python train.py --d_model=448 --head_dim=64 --norm="layernorm" --norm_eps=1e-05 --bias="all" --weight_decay=0.075 --schedule="wsd" --decay_shape="linear" --train_tokens=531800000 --dataset="wikipedia_en"
Each number is 128 + 32 x the weight over the matrix's rms, rounded and kept within 0 to 255. Layers, rows and columns count from 0.

# layer 4 attention output (transposed), 448x448, rms 0.0758, rows 167-191, columns 64-127
[[109 117 173 143 118 142 185 149 135 123  74 146 125 103 128  96 115 150 145 143 110 121 115 133 150 111 168 152  80  86 138 109 144  98 154 152 140 178  78 171 158  67 118 139  94 146 130 132 159 136 126 111  70 152 161 117  95 126 114 165 137 150 143  91]
 [150 150 131 138 159 148 171 158 100 117 152  96 155 128 121 123 127 138 158 141 140 133 110 126 160 105  88  39 121 149 141  87  94 164 141 202 113 109  93 130 117 143 130 137  81 115 136 171 145 142 143 123 106 106 114 153 144 113  92 132 128 166  98 133]
 [ 45 110 144 161 118 118 127 183 115 113 106 156 139  98  99  72 168 135 195  66 156  98 139 135 115 112 142  97 164 152 180  95  65  99 177 117 116 154  92 122 184 141 165 137  94  90  58 154 140  85 111 157 158 137 192 100 137 161 130 109 110 139 132  85]
 [147 120 105 150 150 118  92 148  86 167  77 133 148  88 108 118 189 116 154  88 141 116 173  84 118 142 126  96 160 123 163 141 136 180 111 175 170 171 127 148 126 111 144 101 130  77 164 146 141 100 132 103  87 194 155 131 161 130 138 103 145 152 111 100]
 [155 159 135 117 121 100 124 103 135 127  92 125 107 144 129  86 104 144 103 164 162 169 177  81  83 144 144 131  96 134 117 110 157  92 138 135 116 129 167  95 174 110 128 150 161 181 164  98  59 105 177 225 120 119  84  96 172 130 130  85 146 109 160 135]
 [121 124 106 111  86 121 123 130  81 124 132 103 187 135 129 129 151  87 132  81 122 141 129 114 182 156 140 168 164 155 137 131  60 140 170 118 136 136 138 162 102 138 123 134 131 121 125 121 113 132 135 145 113  65 143 177  77 122 136 123 109 114 186 137]
 [129 145 122 124 134 142 139 113  87 140 133  65 152 133  83 132 127 139 146  86 183 133 133 115 125 137 143  67 126 125 113 168  96 145 129 149 123 123 156 118 122  27  92 101 145 125 110 110 167  88 117 162 128 151  97 139 129 134 117 174 163  97 153 145]
 [136 128  78 154 154 187 120 122  95 186 147 102 146 137 160 127 146 123 154 140 143  91 134 115 165 128 117 154 130 106 136 133 140 111 152 126 108  90  96 113 108  85 114 101 117 109 141 171 139 118 125 165 131 120 173 143 162 218 150 153 118 139 102 121]
 [153 186 154 143 129 143 113 107 108 127 106 101 183 149 160 106 111 123 123 158 117  95 129  97 112 149 155 126 156  96  92 151 168 150 105 137 137  66 170 132 110 120 150 105 132 118 100 197 108  44 132 173 138  82 133 126 115  85  86 138 128 197 170 123]
 [116  93 153 132 137 111  63 162 127 114 144  80 132  83 116 130 135 135 189 127 141  93 115 157 143 129  67 172 125 122 120 153 126 114 179 112 154 102 128 107 153 120 148 142 151 152 133 102 137 135 102 109 166 116 123 110  98 143 144 141 133  80  89 147]
 [114 147 129 129 119 159 122 116 120 165 163 181 159 161 167 103  62 152  90 111 132 120 141  98  97  95 135 162 115 136 147  78 135 135  91 139 147 148 152  90  81 152 100 160  80 138 136  94 110 128 148 159 110 149 170 155 115 156 107 158 181 135 157 108]
 [160 128 111 129 124 119 141 114  72  85 157  65 132 152 120 139 162 139 197 143 161 130 121 116  79 138 167 144 128 133 174 148 162 165 143  89  94 180 132  88 167 172 148 142 136 163 104 119 158 186 123 129 129  82 149 106 115 173  84 132  98 104 127 141]
 [ 90 119 133 116 150 150  82 108 148 132 147  96 144 177 106 183 119  78  95 151 149 116  80 129 160  93  93 117 155  81 136 127 178 178  99 192 170 165 146 182  78 157 153  77  83 119  94 156  99 174 176 104 103 150 104 112 149 174 104  81 147 137 129 105]
 [210 137 139  99 119  63 164 110 130 107 182 129 125 144 124 162 143 155  88 127 127 126 140 154 104 160 138  58 121 110 168  96  98 135 177 110 182  78 147 145 165 166  83  97 146  97 150 116 106 117 135 130 132 118 152 144 128 116 147 129 141 139 117 114]
 [105 145 154 133 167 118 173 118  90 141 119 100  79 178  92 136 124 107 105 136 214 160 122 120 108 142  86  84 105  94 122 135 128 122 125 128 123 144 117  80  97 130 119 133  45 134 105 167 136 185  22 116 141 152 144 134 145 125 104 106 114 114  57 131]
 [122 136  87 123  68 113  96 108 103 135 113 162  55 118 150 117 124 146 110  87 100 140 143  96 127 149  68 153 132 142 147 137 133 116 171 120 136 119 165 129  94 101 127 157 113 133 137 122 124 134 129 119  96 135 125 165 165 105 122 174  64 156 134 176]
 [119  97 110 132 111 131  88 191 165 158 121 103 171 129 106 159 132 158 144 173 137 114 163 107 115 126 141 175 124 173  89 127 141 122  44 152 186 114 135 140 150  94 121 102  85 106 121 155 124 114 184 147 147  88 136 122 122 112 128  89 120 135  63  86]
 [128 158 160 143 122 123  97  68 178 134  90 157 155 173 127 110 148 115 110 142 141  69 132 116 151 200 101 140 168 162  90 164 133 192  91 133  77 124  92 153  93 208 163 103 100 175 117 145  90  75 103 105 110  75 134 146 187 137  99 102 111 121 169 139]
 [111 124  97 176 131 123  83  98 116 138  98 127 156 105 115 125 116 108 125 133 155 142 142 119 102 105 130 131 138 132 177  84 141 129  99 109 119 106 101 133 146 119 154 143 123 155 103 158 133  85 129 150 119 127 138  93 140 151 180  89 168 124 211 142]
 [ 78 113 155 173 104 136 121 114 115 157 157 129  94  38 146 105 113 211 112 173 103 103  77 175 127 120 140 107 135 118 100 131 105 155 121 158 157 145 100 117 101 141  85 138 154 153 132 175 175 110 101  90 130 124 146  95 156 153  91 103 152 168 134  88]
 [108 174  70 150 104  96 142  87 119 124 120 127 139 144 148 119 121 132 166 160  96 114  65 149 112 140 175  21 142 126 157 157  82  80 100 162 139 128 132 147 173 141 123 111 151 147 172 109 155 128 102 144 167 108 114 149 120 108 174 133 125 133 141 127]
 [109 119  66 155  93 102 144  85 150 117 144 128 140 136 109 119 140 151  90 125  91 128 141 123  83 156  90 152 157 163 103 110 179 127 176 135 181 103  92  67 153 153 114 104 146 126 129 145 137 123 114 155 112  92  72 105 109 132 151  80 124 141 140  87]
 [130 152 152 133 159  78 159 133  96 176 149 130 181 186 167 147  87 153 145 133  91 159 102 130 154 176  74 146  81 160 161 185  97  67 130 103 190 126 121 104 119 140 202 125 136 159 101  95 148 175 135  63 157 156  97  90 148  70 105 183 200 106 134 106]
 [153 125 155 117 105  87 147 113 116 109 108  90 147 112 129 150  67 126  88 105 108 122 162 152  65 138 169 104 110 121 139 126 107  98  78 157 152 121 142 130 135 105 162 160 152 143 200  95 181  59 136  87 145 100 135  75  98  55 136 139 196 122 130  98]
 [170 112 109  88  90 149 145  97 122  96 132 116 143 119 165 133  44 150 113 140 114 119 155  70 190 125 183 132 175 172 142 160  83 137 138  66 138 120  57 109 144 195 147 149 133 149 147 169 155 136 178 127 127  95 108 114  77  99  85 143 104 172 177  55]]
# layer 4 attention value, 448x448, rms 0.0866, rows 168-191, columns 64-127
[[115 127 129 147 125  97 143  92 145 152 118 125 131 119 112 133 155 109 129 132 117 146 163 146 116 136 161 153 147 122 127 124 153  92 140 100 104 130 139  97 118 120 197 109 138 146 114 105 147 149 115 124 152 135 105 104 116 149 175 154 135 109 166 162]
 [179 129 100 120  85 131 144  83 131 133 104 100 104 127 132 143 105 131  89 138 106 127 146 129 101 188  92 155  80 147  88 136 174 115 104 133 105 135 160 113  55 135 147 152 138 179 166 160 120 190 154  83 126 130  71 166 108 112  87 111 165 156 135 166]
 [136 117 119  99 104  92 155  92 156 121 125 105 123 126 146 135 110 148 108 119 131 102  96 162  85 109 145 144 119 121 108 118 106 109 112  73 110 138 141 141 139 137 134 107 127 153 116 195 117 104 138 118 122 105  93 126 145  94  96 132 101  92 147 111]
 [100 165 116 120 125  95 139 127 129 163 129 133 145 151 140 135 137 162 125 103 103  86 141 167 157 121 119 128 137  97 125 149 129 131 107 125 115 116 122 164 122 176 142  95  94 112 144 141 149 108 121 100 121 107 133 123 127 154 116 157 143 123 127 125]
 [ 78 150 149 150 163 119 115 144 157 129 107 188 102 108 122 156  99 145 123 164  74 128 125 154 108  84  99  97 105 121 114 132 148 103 122 137 130 155 120 109 139 137 110 131  98 125 120 162 129 107 128 102 131 185 123 107 174 124 117 112 127 167  72 123]
 [ 80 127 155 139 144 107 104 144 114 166 105 156  97 129 133 130 141  93 145 141 110 150 144  96 126 150 126 172 111 112 143 122 105 115 165 124 106 134 121 109 122 154 135 155 114 145 160 155 100 168 130  83 136 129 150 132 124 109 134 145 117 182 121 132]
 [135 132 149 103 109 117 111  92 131 127 113 102 141 119  83 128 146 131 131 119 129 147 142 149 114 121 163 104 109 151 148 130 137 151 109 139 149 140 158 146 125  99 159 155 103 141 119  96 145 132 109 170 135 130  78 148 122 109 125  92 116  85 141 143]
 [105 133 136  86 159 129 112 136 122 134 144 157 118 153 115 132 151 109 121 138 167 104 148 165 128 123 100 147 127 112 167 172 140 123 103 120 118 129  98 106 141 111 110 129 120 122 165  96 126 179 135 147 130 194 123 180  94 154 153 105 152 101 120 174]
 [122 133  94 135 135 143 152 104 125 106 112 157  79 150 108 131 131 126 139 107 151 131 110 135 137 133 177  96 118 138  92 130 132  90  95 179 111 171 130 152  82 111 104 160 146  94 110 119 108 111 151  99  98 139 161 170 138 139  97  92 118 139 126 105]
 [134 122 111 113 138 116 146  99 138  96 135 117 115 100  68 146 151  86 152 151 104 134 127 170 142 115 122  99  66 115 131 157 112 104 150 126  97  99 120 159 121  81 135 135 162 126 143 135 144 125 119 101 137 109 123 129 136 107 109 106 108 148 105 152]
 [156 135 117 135 127 100 121 132 126 144  81 135  94 124 157 137 140 142 123 134  81 139 161 116 124 118 120 126 138 135 135 107 144 105 131 155 116  95  83 109 104 106 160  90  81  95 163 127  92 102 134 129 113 124  88 120 123 124 148 155 159 148 118 117]
 [147 119 135 112 119 127 129 124 145 117 101 125 135  73 135  92 133 149 128  91 100 114 144 136 144 135 153  94 125 117 105 111  84 114 189 115  88  86 109  73 142 114  84 152 136  94 156  98 184 131  99 144 121 101 109 108 137  86 148 154  92 109 103 147]
 [ 99 120 167 116 135 211 112 128 106 146 121 100 134 100 140 116 114 130 145 143 134 137 154 102 140  94 148 160 174 120 104 148 130 140 103 138  86 129 119  85 139 129 148 160 121 184 131 152 113 129 131 126 122 135 114 110 155 124  97 123 145 127 149 141]
 [123 129 125 133 106 157 139 154 144 129 154 156 130 105 132 119 128 116  84 121  97 108 126 147  96 128 132 128 173 113 123 110 109 103 101 129 124 113 114 116 170 164 127 123 150 107 116 112 112 108 154 135 116 106  95 113 128 130 148 172 117 107 161 123]
 [158 127 163 145 117 126 156 141 118  90 141 104 119 138 115 159 135 111 140 116 125 155 108 146 110 112 185 131 153 173 127 131 154 133 139 127  89 138  88 140 171 128 148 102 111 128 113 120 132 146  66 139 148 103 172  83  82 133 124  88 175 134 153 130]
 [127 118 150 132 142 122 167 105 135 111 148 136 123  87 127 125 135 112  92 115 159 114  98 135 159  65 113 136 146  76 119 137 177 171 159 128 117 130 137 161  88 132 132 111 184 159 136 138 133 148 110 112 101 164 108 141 143 136 120 155 176 135 146 131]
 [176 137 128  82 130  94 140 123  86 120 146 134 137 133 148 159 133 104 132 103 101 151  79 160  94 101 157 105 101 137 128 111 115  79 175 161 135 119 149  99 177 109 143 125 117 104 118 135 132 158 126 160 145 145 104  91 112 118 129 178  95  86 144 148]
 [130 150 172  99 146 136 168 142 132 117 123 117 120 116 156 114 165 158 149 123 151 160 142 142 123 125 129 166 117 104 125 185  74 111 112 169 117 150 143 119  78 169 151 137 190  97 140 108 161 148  94 102 160 130 132 152 140 131  96 168 103 143  72 120]
 [158 153 115  99 122 140 138 146 117 109 125 103 151 167 149 148 149  67 149 108 142 155 164 110 133 132 139 126 135 123 136 114 143 146 164 108 105 160 123 157 109 119 159 116 103  99 155 126 125 130 120 172 148 116 142 148 131  98 162 143  88  99 123 146]
 [171  68 151  78 174 165 135 132  99 136  91 111 148 129 156 151 119 118 122  82 135 153 158 113 120 136  67 191  98 125 128 137 140 136 185 129 120 108 145 112  82 152 161 151 134 102 113 105 130  99 150 104 121 145 142 120 133 106  91 163 109 106 136 125]
 [129 116 171 111 141 125 135 112  85 117 167 129 147 133 161 164  98  96 131 117 133 132 109 153 125  74 128 103 102  96 162 131  87 135  88 120 143 135 158 153 105 107 165 127  70 138  93 102 139 124 138 110 131 144 149 117 135 116 102 126 129 117 110 159]
 [139 119 143 161 122 149 129 130 125  98 129 169 105 120 104 127 172  97 137 120 140 134 124 101 123 146 146  77 123 120 120 122 135 109 119 140 107 115 122 156 150  69  85 104 138 146 140 155 119  60  79 164  82 135 111 117 112 153 148 118  83 154 142 150]
 [111 121 114 120 107 168  59 143 125 152 151 118 123 130 113  97 150 134 153 151 135 149  81 121 146 146  91 158 130 133 153 126 137 124 122  94 132  84 110 107  96 143 102 117 113 100  76 179  68 162 148 130 100 134  66 193  94 135  70  90 135 143 150 146]
 [114 173 102 133 149  75 114 137 134 104 130 107 150 133 117 103 157 141 116 127 102 132 134 125  99 137 108 133 138  96 133 114 146 117 118 152 106 123 139  85 146  89 125 140 113 119 135 117  81 111  81 154 128 102 128 146 120 131 148 134 150 108 130 129]]
# layer 4 attention query, 448x448, rms 0.0837, rows 192-219, columns 64-127
[[ 69 140  88 154 163 131 174  92 133  92 156 136 172  63  92 108 123  67 179 133  60 167 145  91 174 114 156 103 108 158 148 170 142 137  90 104 155  84 159 126 127 112 183 180 104 146  99 119 120  82 155  88 102  97 112 124 131 153 131 175 172 189 107 100]
 [167 152 144 160  96  94 151 137 124 111 121  85 112 101  77 175 134 116 158  70 108 158 140 133  97 159 120 110 131 170 159  40 102  90  44 118 125 106 143 139 117  62 135 108 104 161 114 132 167 167 178  70  93  80 131 153 138 138 184 171 136  83  68 107]
 [115 128 148 163 121 148 105  77 155 137 132 193 141 177 160  96  80 111  94  54  73 128 137  76 135 102 157 186 122 138  65 169  78 150 106 122 210 117 155 140 118 187  97 149 160 219 146 113 109 111 125 119 122   6 168 166  70 126 164 113 157  74  72 148]
 [186  84 102  96 104 130 182 104 138 156 168 162 187 146  99 125 130 159 111 112 116  53  52 157 153  71 185 124 120 177 124 133  27  38 178 101 140 146 145 136  76 169 162  80  64 161  44 190 126 189 143 138 134 104 162 139 132 207 147 172 135  77  79  96]
 [ 99 113 121 135  48 101 198 142  97 146 126 106 167 111 130 160  95  95 188 150 143 173 228 136 113 123 140 108  94 118 108 120  90  85 121 134  32 154 126 121 150 144 198 118 116  97 131 145 102 132 124 106 166 169 141 158  77 131 177 109 158 111 162  94]
 [157 157 117 122  37 145 127 149 133 139 173 200 194 132  90  98 147 153  80 158  64 126 112 141 139 171 122  93 105 193 151 123 138 133 125 136 113  99 156 126 116 114  79 111  90 163 114 170 194 109  89 155  64  78  47  72 182 130  80 183 137 168  96  64]
 [183 131 115 185 167 126 101 142 162 205 127  97 169 115 148  99 103  58 142 115  58 150 116 148 159 193 111 120 161  75 206 129 134 194 110 145 193  67 118 152 149 150 114 214 122 115 146 128 149  80 186 116  90 138  52 117  74  98  80 157 124 165 170 146]
 [164 102 104 123 215 183  95 176 144 111 169 141  85 161 115 152 138 154 135 118 106 105 150 163 125 209 132 108 175 139 144 157 148 148 181  93 175 171 150 213 115 165 154 116 166 151  94 114 156  86 204 146  48  62  99 114 117  73  84  95 142 125 148 122]
 [141 148 157  82 127 180 119 166 157 120 112 141 103 165 206 147 120 101  67 101  91  70 119 144  55 203 142 130  95 129 182 186 111  86 108 114 157 128 152 142 115 126  96 150  43 173 101 151 131 132 157 112 198 143 141 146 128  54 111 172  79  28 178 217]
 [123 128 170 107 116 124 164  99 176 115 138  86 146 146 137  22 151 116 209 132  50 179 144 141 132 115  74  74 180 149  98  82 109 171 134 202 138 101 204 161 153  99 175 146  91 157 140 141  94 151  66 133 137 192  93  90 140 159 147 224 151 116 135 155]
 [ 97 163  81 117 184 112 120 101 112 120 102 152 146 130  93 179  71  82 135 124  50 171 201 101 153 102 156 143 121  75 138  71 183 146  66 130 141  98  95  65 153 148  84 143 141  92 122 172  86 161 131 172 165  85 131 171 127  99 113 138 173 144  94 173]
 [110 132 139 141 150 169  81 114 163 182 153  69 131 145 154 138  99 152 135 109 111 169 168 195 126 162  68 183 125  93 139 103 198  28  81 100  99 125 180 111 122 145 159  94  55  98  93 133 143 136 158 110 139 138 202 141 123 151 119 154 128 120 119 153]
 [142 102 112 160  69 136 114  46 215 131 119 128 153 109  76 111 107 117 156 116 162 136 166 164 136 189  75 110 108 158 126 138 132 141  88 128  89 113 129 153 122 142 128 153 123 140 165 152 166 100 189 105 106 112 123 113 116 178 108 166 154 124 184 105]
 [130 108 133 127 146  92 153 159  93 139 141 136 142 159  66  93 121  54 174 159 146  81 120 112 156 114 161 150 134 163  91 173 203 125 101 157 199  60  81 106 104  56 106 158 156 102 114  82 102 103 163 137 147  59 114  97 188 156 112 228  78 189 225 149]
 [102 133 143 169 123 101  93 134 139 178 190 116 131 223 129 169 168 149  84  67  91  88 170 114 133  89  91 123  60  74 134  75 127 110 169 120 133 140 182 127 115  95 111 109 132 155 108 132 134 153 166 241 135 118 103  65  85  61 127  97 119  92 172  46]
 [128  96 135 133  49 137 121 105 157 159 157  67 105 127 167  90  85 104  75  93  93  75 140 141 169 109 100 105 131  93 133 121 155 156  72 183  96 127 160 103  97  83 128 140 184 143  98 201 103 164 164 130 112 100 117 114  84 137 124 137 112 127 115 112]
 [ 65 114 104  94 183 126 153 130 168 118 117  95  53  95 131  95  80 158  44 125  87 119 113 102 102 119 104 172  73 188 139 202 142 105 151 138 213 127  47 112 153 163  94 141 142 181 179  97  68 101  98 144 111  85  76  93 150 183  60  91  71 193 145 161]
 [125 198  85 137  88  82  36 144 170 131 114 128 160 116 145 117  91 134 144  74 140 144 118 141 154 141  91 110 126 158 101 173  91 170 200 128 111 130 100 222  86 151 198 197 132 120 101 148 127 170 135 125 105 189 168 110 101 102 168 134 109 141 132 169]
 [179 104  91 141 195 109 136 123 133 118 107 111  91 108  76  92 169 150 126 168 163 108  81 122 111 177 116 106 167 120 130  87 144  84 125 163 169 144 112 112 126 164  90  84 119 172 131 149 174 119 116 153 126 125 137  61 150 113 136 131 146 117 126 127]
 [189  86 144 158  69 144  84 132 157 117  81 117 153 163  88 193 161 120 162 130 168 116 161 140  73 128 119  32 111  96 145 159 159 114  93 107  91 173  89 136 154 164 132 117 149  87 223 161 163 101 216 146 151 108 156 136 178 184 183  97 103 121 152 146]
 [141 136 130 115  87 133  88  57 222 120 215 208 135 160 153 136  80 124  98  99 164 124 168 134 112 170 141 134  61 165 210 122 140 131 100 139 110 176 142 221 121 149 115 123  83  81 107 215  81 153  91 150 120 162 194 106  98 168 179 155 118 150 124 124]
 [133 108 136  59  77 201  99 129 157 128 177 117 107 110 134 113 125 136  63 198 115 136  88 162  97 128 124 124  89 154 136  98 122 104  73 168  99 150 160  97 121  85 217 125 106 101 102 175 146 122  38 144 145 156 176 110  62 128 109 109  45 102  83 122]
 [135 106  75 150 127 133 141 122 176  83  96 125 111 155 155 118 141  70 155  95 158 119 158 157 224  49 100 132 108 157  95 132 156 121 171  61  90 143 180 107 106  82 133  74  99 160 196 113 154  88  97  99 129 119  78 168  66 158 123 132 166 124 114 125]
 [116 118  47 156  69 134 120 132 105 151 134 156 102  84  81  90 184 178 172 163 180 130  76 181 161 129 116 114 170 136 166 116  70 108 105 117  82 133 186 124 131  96 119 199 168  95 120 125 167  31 156 112 187 157 178 177 194 160  88 100  67  86  94 156]
 [153 128 110 115  98 112  94 180 134 185 117 166 107 143 110  98 104 114 134  96 108 113 182 106 162 135 153  89 112 105 159 167 172  59 160 113 145 121  96  95 163  66 193 126 163 112 110 125 120 113 134  88 115 161 105 124 155 185 147  61 124  80 184 149]
 [156 137 193 139 102 111 111 129  86 132 183  97  76  98 130 157  62 118 134 195 112 154 132 119 115 108 132 141  93 193 111 156 208 192 156 122 145  73 134 148 170 133 133 136 170 105 197 157 113 125 130 131 109  86 113 154 162 123  95 153  99 183 181 132]
 [209 134 159 104 165 104  88 148 142 115 142  64 170 156  93 164 117 118 172 129  93   0 161  46 191  94 159  96  41 168  70 136 110 117 107 167 142 121 123 107 182 129 181  97  78 195 183 148 125 127 131 169  97 142  65  86 132  91 132 154 137 126 135 109]
 [ 72 107 107 166 113 144 124 149  89 180 106 138 151 100 106 145  74 151 104 116 119 151 173 119 138 142 135 153 112  41 135 123 117 103 171  85 146 145  90 171 123 152 134 164  74  91 155  54  77 116  91 166 220 147 175 126 102 145 183 114 155 142 197 180]]
# layer 4 attention key, 448x448, rms 0.0829, rows 192-219, columns 64-127
[[ 58 116 128 112 217 114 114 126  55  87 127 129 112 127 120 113  97 118 159  85 146 121 124 169 124 159 159  69  65 166 172 140 135 132 128 109 167  88 124  70 185  80  75  93  88 143 145 154 127  76 137 161 100 163 113 106 129 177 108  89 129 181 141 166]
 [117 134 175 142  78  95  85  73 139 124 122 146 112 116 199 123  46 129 140 170 113  86 109 147 171 112 157 141 141 145 189  62 114  96  91  94 170 179 160  88 105 150 123 161  93 103 121  96 159 118 121  93 205 119 112 172  91 125 187 135  96  85  58  82]
 [120  36 162 154 104  99  69 128  91  88 136 179 172 104  82 105 123 119 154 125 100 156 110 134 109 151 127 182 173 127 110  98 133 120  94 138 173  72  95 100 101 149 148  96 147 122 142  74 189  89 127 171 149 119 102 173 129 103 110 135  93  70 134 137]
 [165 119  60  79 146 111 134 164 240 136 149 102 173  96  97  98 154 182 143 114 110 123 128 117 157 157 134 101 194 136 151 159 138 125 107 102 129 177 187 139 153  92 119  91 112 125 129 177  82  98 134 100 130 125 165 132 149 192 177 152 153 103 132 125]
 [156  81 137 117 146 126 121  39 120 106  90 129 155 137  50  34 106 129 170 135 170 108 107  94 138 131 233 112 133 117 139 120 126  68  90 169 138 135 189  96  81 108 174 103 171  87 110 165 129 116  90 117 111 132 122 140 127 152 117 143 131  67 149 139]
 [109 114 124  23 144 121 165 193 202  83  89 131 166 102 148 173 231  92  94 103 100 108 135 109  61  91 158 122 174 110 104 121 113 124 161 118 118 217 113 108  83 166  94 134  82 107 100 196 112  97 194 109 158 163 165  93 149 161  80 130 201 139  91 169]
 [ 83  98  95 191 108  90 146 159  84  95 173 101 182 118 142 160  96 100 155 182 139 196 143  98 139  79 122 113 153  71  93 151 157 128 141 107 180 172 106 236 133 135  85  78 131 151 186 107 126 121  56 144 161 102 172 126 177  59 163  83 194 105 188 162]
 [119 114 121 101 146 166 114 141  90  96  76 145 109 183 163 122 136  67  78 111 177 120 129 142 109  68  80 162 135 104 129 147 132 110  95 123 137 158 147 156 158  87 104 108  64 132  70  67  76 169 118  98 169 140 133 115  94  89  88 126  93 164 108 178]
 [134 116 115  91 135 119 116 165 115  78 136 133 133 103 150 156 130 138 127  98 105 100  98 117  58 125 159 182 206  56  96  74 157 105 118 133  93 102 130 127  78 135 126  90 116 119  60 122 153  33  76 157  69 140 171 166 159 111 118 129 188 103  92  63]
 [147 115 155 180 111 169 100 164 150 112  74 161  78  73 217 161 163  93 179 157 137 131 156 180 125 111  59  99  76 178 107 159 112 136 166 142  93 156 112 126 115  88 129 141 186 134 169 135  96 126 149 144 127 118 115 130 145 110 126  94 139 100 120  90]
 [107 156 114 146  49 211 123  57  96 117  90  87 119 145 206 193 163 118 139  81 115 173 126 148 143 111 111 201  91 144 123 183 125 174 126 167 144 137  92 150 142 137 197 156 100  93 119 100 127 134 173 187 111 119 143 123  95 139 125 123 122 134 149 162]
 [ 95  98 105 163 158 120 131 112 116 177  67  94 145 165 116 115 133 177  94  73 164 175 104 137 152 119 136 137 122 146 137 151 125  93 154 134 172 162 111  76 170 144 126 103 171 163 107 225 124  90  72 111  58 152 163 130  33  49  87 111 138 144 202 168]
 [189 134 110 119 131 137 108 108 172 129 150 116  97 175  90 153 169 173 109 168 209  28 110 148 139 206 177 130 111 190 132 174  73 159 156 149 168 131 125  77 148 128 115 117 160 202 119 177 161 143  92  88 105 155 180 119  84 169 139 148 125 144 178 137]
 [ 85 236  61 186 154 127 149 169  42  69 146 213 126 139 150 162  78 142  98  96 140  96 173 156 167 170 113 125 156  59 132 136 112 155 111  69 145 127  96 117 126 128 110 125 101 173 122 177 129 149  95 116 149 144 141 142 101 109 157 146 101 171 155 172]
 [131 135 126 167 117  74  89 142 183 121 141  97  97 104 133 149 143 171  76  97 144 163 162  75 123 110 173 170 131 105  92 119  88 154 163 138 119 138 137 161 113 145 108 161 142 139 140 138 175 152 117 173 176  98 104  93 143 148 119  93 177 133 115 126]
 [134 147 143  93 158  88 120 107 180 193 182 149 171 157 140 101 127 162 125 157 108 159 166 106 210 146  87 130 158 143  56 110  99  88 136 119 127 174  93 138  87  97 149  94 103 117 132 208  73 139 120 152 148 130 101  88 126 180 157  95 119 200  40  93]
 [127 125 108 134 160 168  74 157  32 160 150  94 124 129 178 141  56 123 136 145 123  98 158 129 145 156 118 103 159 119 107 131  90 120 129 188 130 105 110  79 152  90 150 133 101 140 134  81 143 172 125 134  86  96 178  49 101 114 119 122  29 127 152 182]
 [121 124 171 123 129 189  97 150 185 127  36 137 114 113 173 156 122  51  82 104  93 140 100 137 144 167  83 102  77 141 149  94 116  81 165 123  92 115 100 137 127 183 136 185 130 105 112  95  89 159 108  44  81 174 168 119 128 217 145 134 136 152 132 172]
 [163 106 129 125 141 123  71 167 164 169 114 102 131 160 105  74 172 115 158 138 115 126  57  72 143 193  15 139 142 156 160 116 179 149 107 159 102 157 109 129 140  84  42 158 111 125  66 139 139 128 145 162 126 118 120 135 114 126  73 115 117 134  87 144]
 [164 115 131 159  50 104 142 139 110 184 116  95 122  91 126 119 127 157 183  80  93 147 144 154  99  82 181 117 229 116 185 144  86 164  91 153  69  85 115 174 133 211 137 157 112 135 135  64 112 106 151  93 159 174  82 109 126 131  92 122  70 153 110 130]
 [145 155 171 119 160  99 123 113 128 156 142 117 117 122 110 137 154 149  82 150 109 193 107  90 109  99 131 178 164 119 108 104 153  98  79 173 169 143  88 140 119 123  84 120 116 118 106 142 124 136 126 160  88 110 117 143 137 108 162  86 149 194 140  98]
 [176 109  93 143 116 108 120 134 142  85 108 194 174  71 131 171 165 188  66 104 205 129  90 174 114 185 208 137 160 138 112  67 167 131  82 183 189 171 214 130  67  68  89  87  84 111  80 184 123 105 161 129 115  95 126 117  95 101 157  62 172 156 133 106]
 [149 118 134 157 130  99 139 203 156 110 123  63 132 167 174  90 152 120 124  87 158  68 145 139 171 134 113 119 153  71 115 136 111 135 117  66 170  70 130 122 162 169 180 115 163 120 164 139 141 131 105 142 172 151  89  89 161  90 149  91 136 148  81 166]
 [104  89  97 141 160 150  62 165 166  84 123 130  92 148 184  94 188 100 180 111  17 154 170 164  96  69 164 124 144  84 149  77 105 172  77 113 164  99 133 129 142 151 117 119 168 147 135 165 114 135 118 156 128 122 177 124 148 115  87 115 151 172 129  85]
 [148 136 174 129 102 158 201  98 154 134 159 153 142 155 131 146 101 120 118 123 167 149 119 153 128  90 167 139 100 134 116 145 141 117 153 171 164  62 153 115 173  93 150 134 101 137 125 134  94 173 146 153 118 121 130 173 168 165 133 163 124  86  85 124]
 [125 132 117 126 159 102 180 175  66 104 151 141 105 127 142 162 119 142  67  61 140 116 160 134 101 114 134 180 154 160  97 160 109 172 128  60 226  97  92 178 125 141  52 137 125 102 158 117 158  93 166 125 141 136 188 116 134 175  63 114 133 115 134 182]
 [181 165 143 114 152 115 122 116  94 125  95 152 168 169 106 145  57 182 121 177 135  76 161 142 152 115 117 147 184 142  71  90  83 140  94 100 122 122  88 129 148  99  84  72 201 120 126  56 158 184 144 115 126 124  52 162 138 148 156 131 157 162 133 104]
 [106 155 145 183 106 108 162  99  81 128  96  99 184  84 122 145  75  86 166 178 135 132  90 136 124 123 124 136 131 132 162 175 156 138  76 169  69  66 116 128 156 123 168 104  60  93 103  79 132 138 165 122 158 130 154 109 151 126 124 160 178 140 156 185]]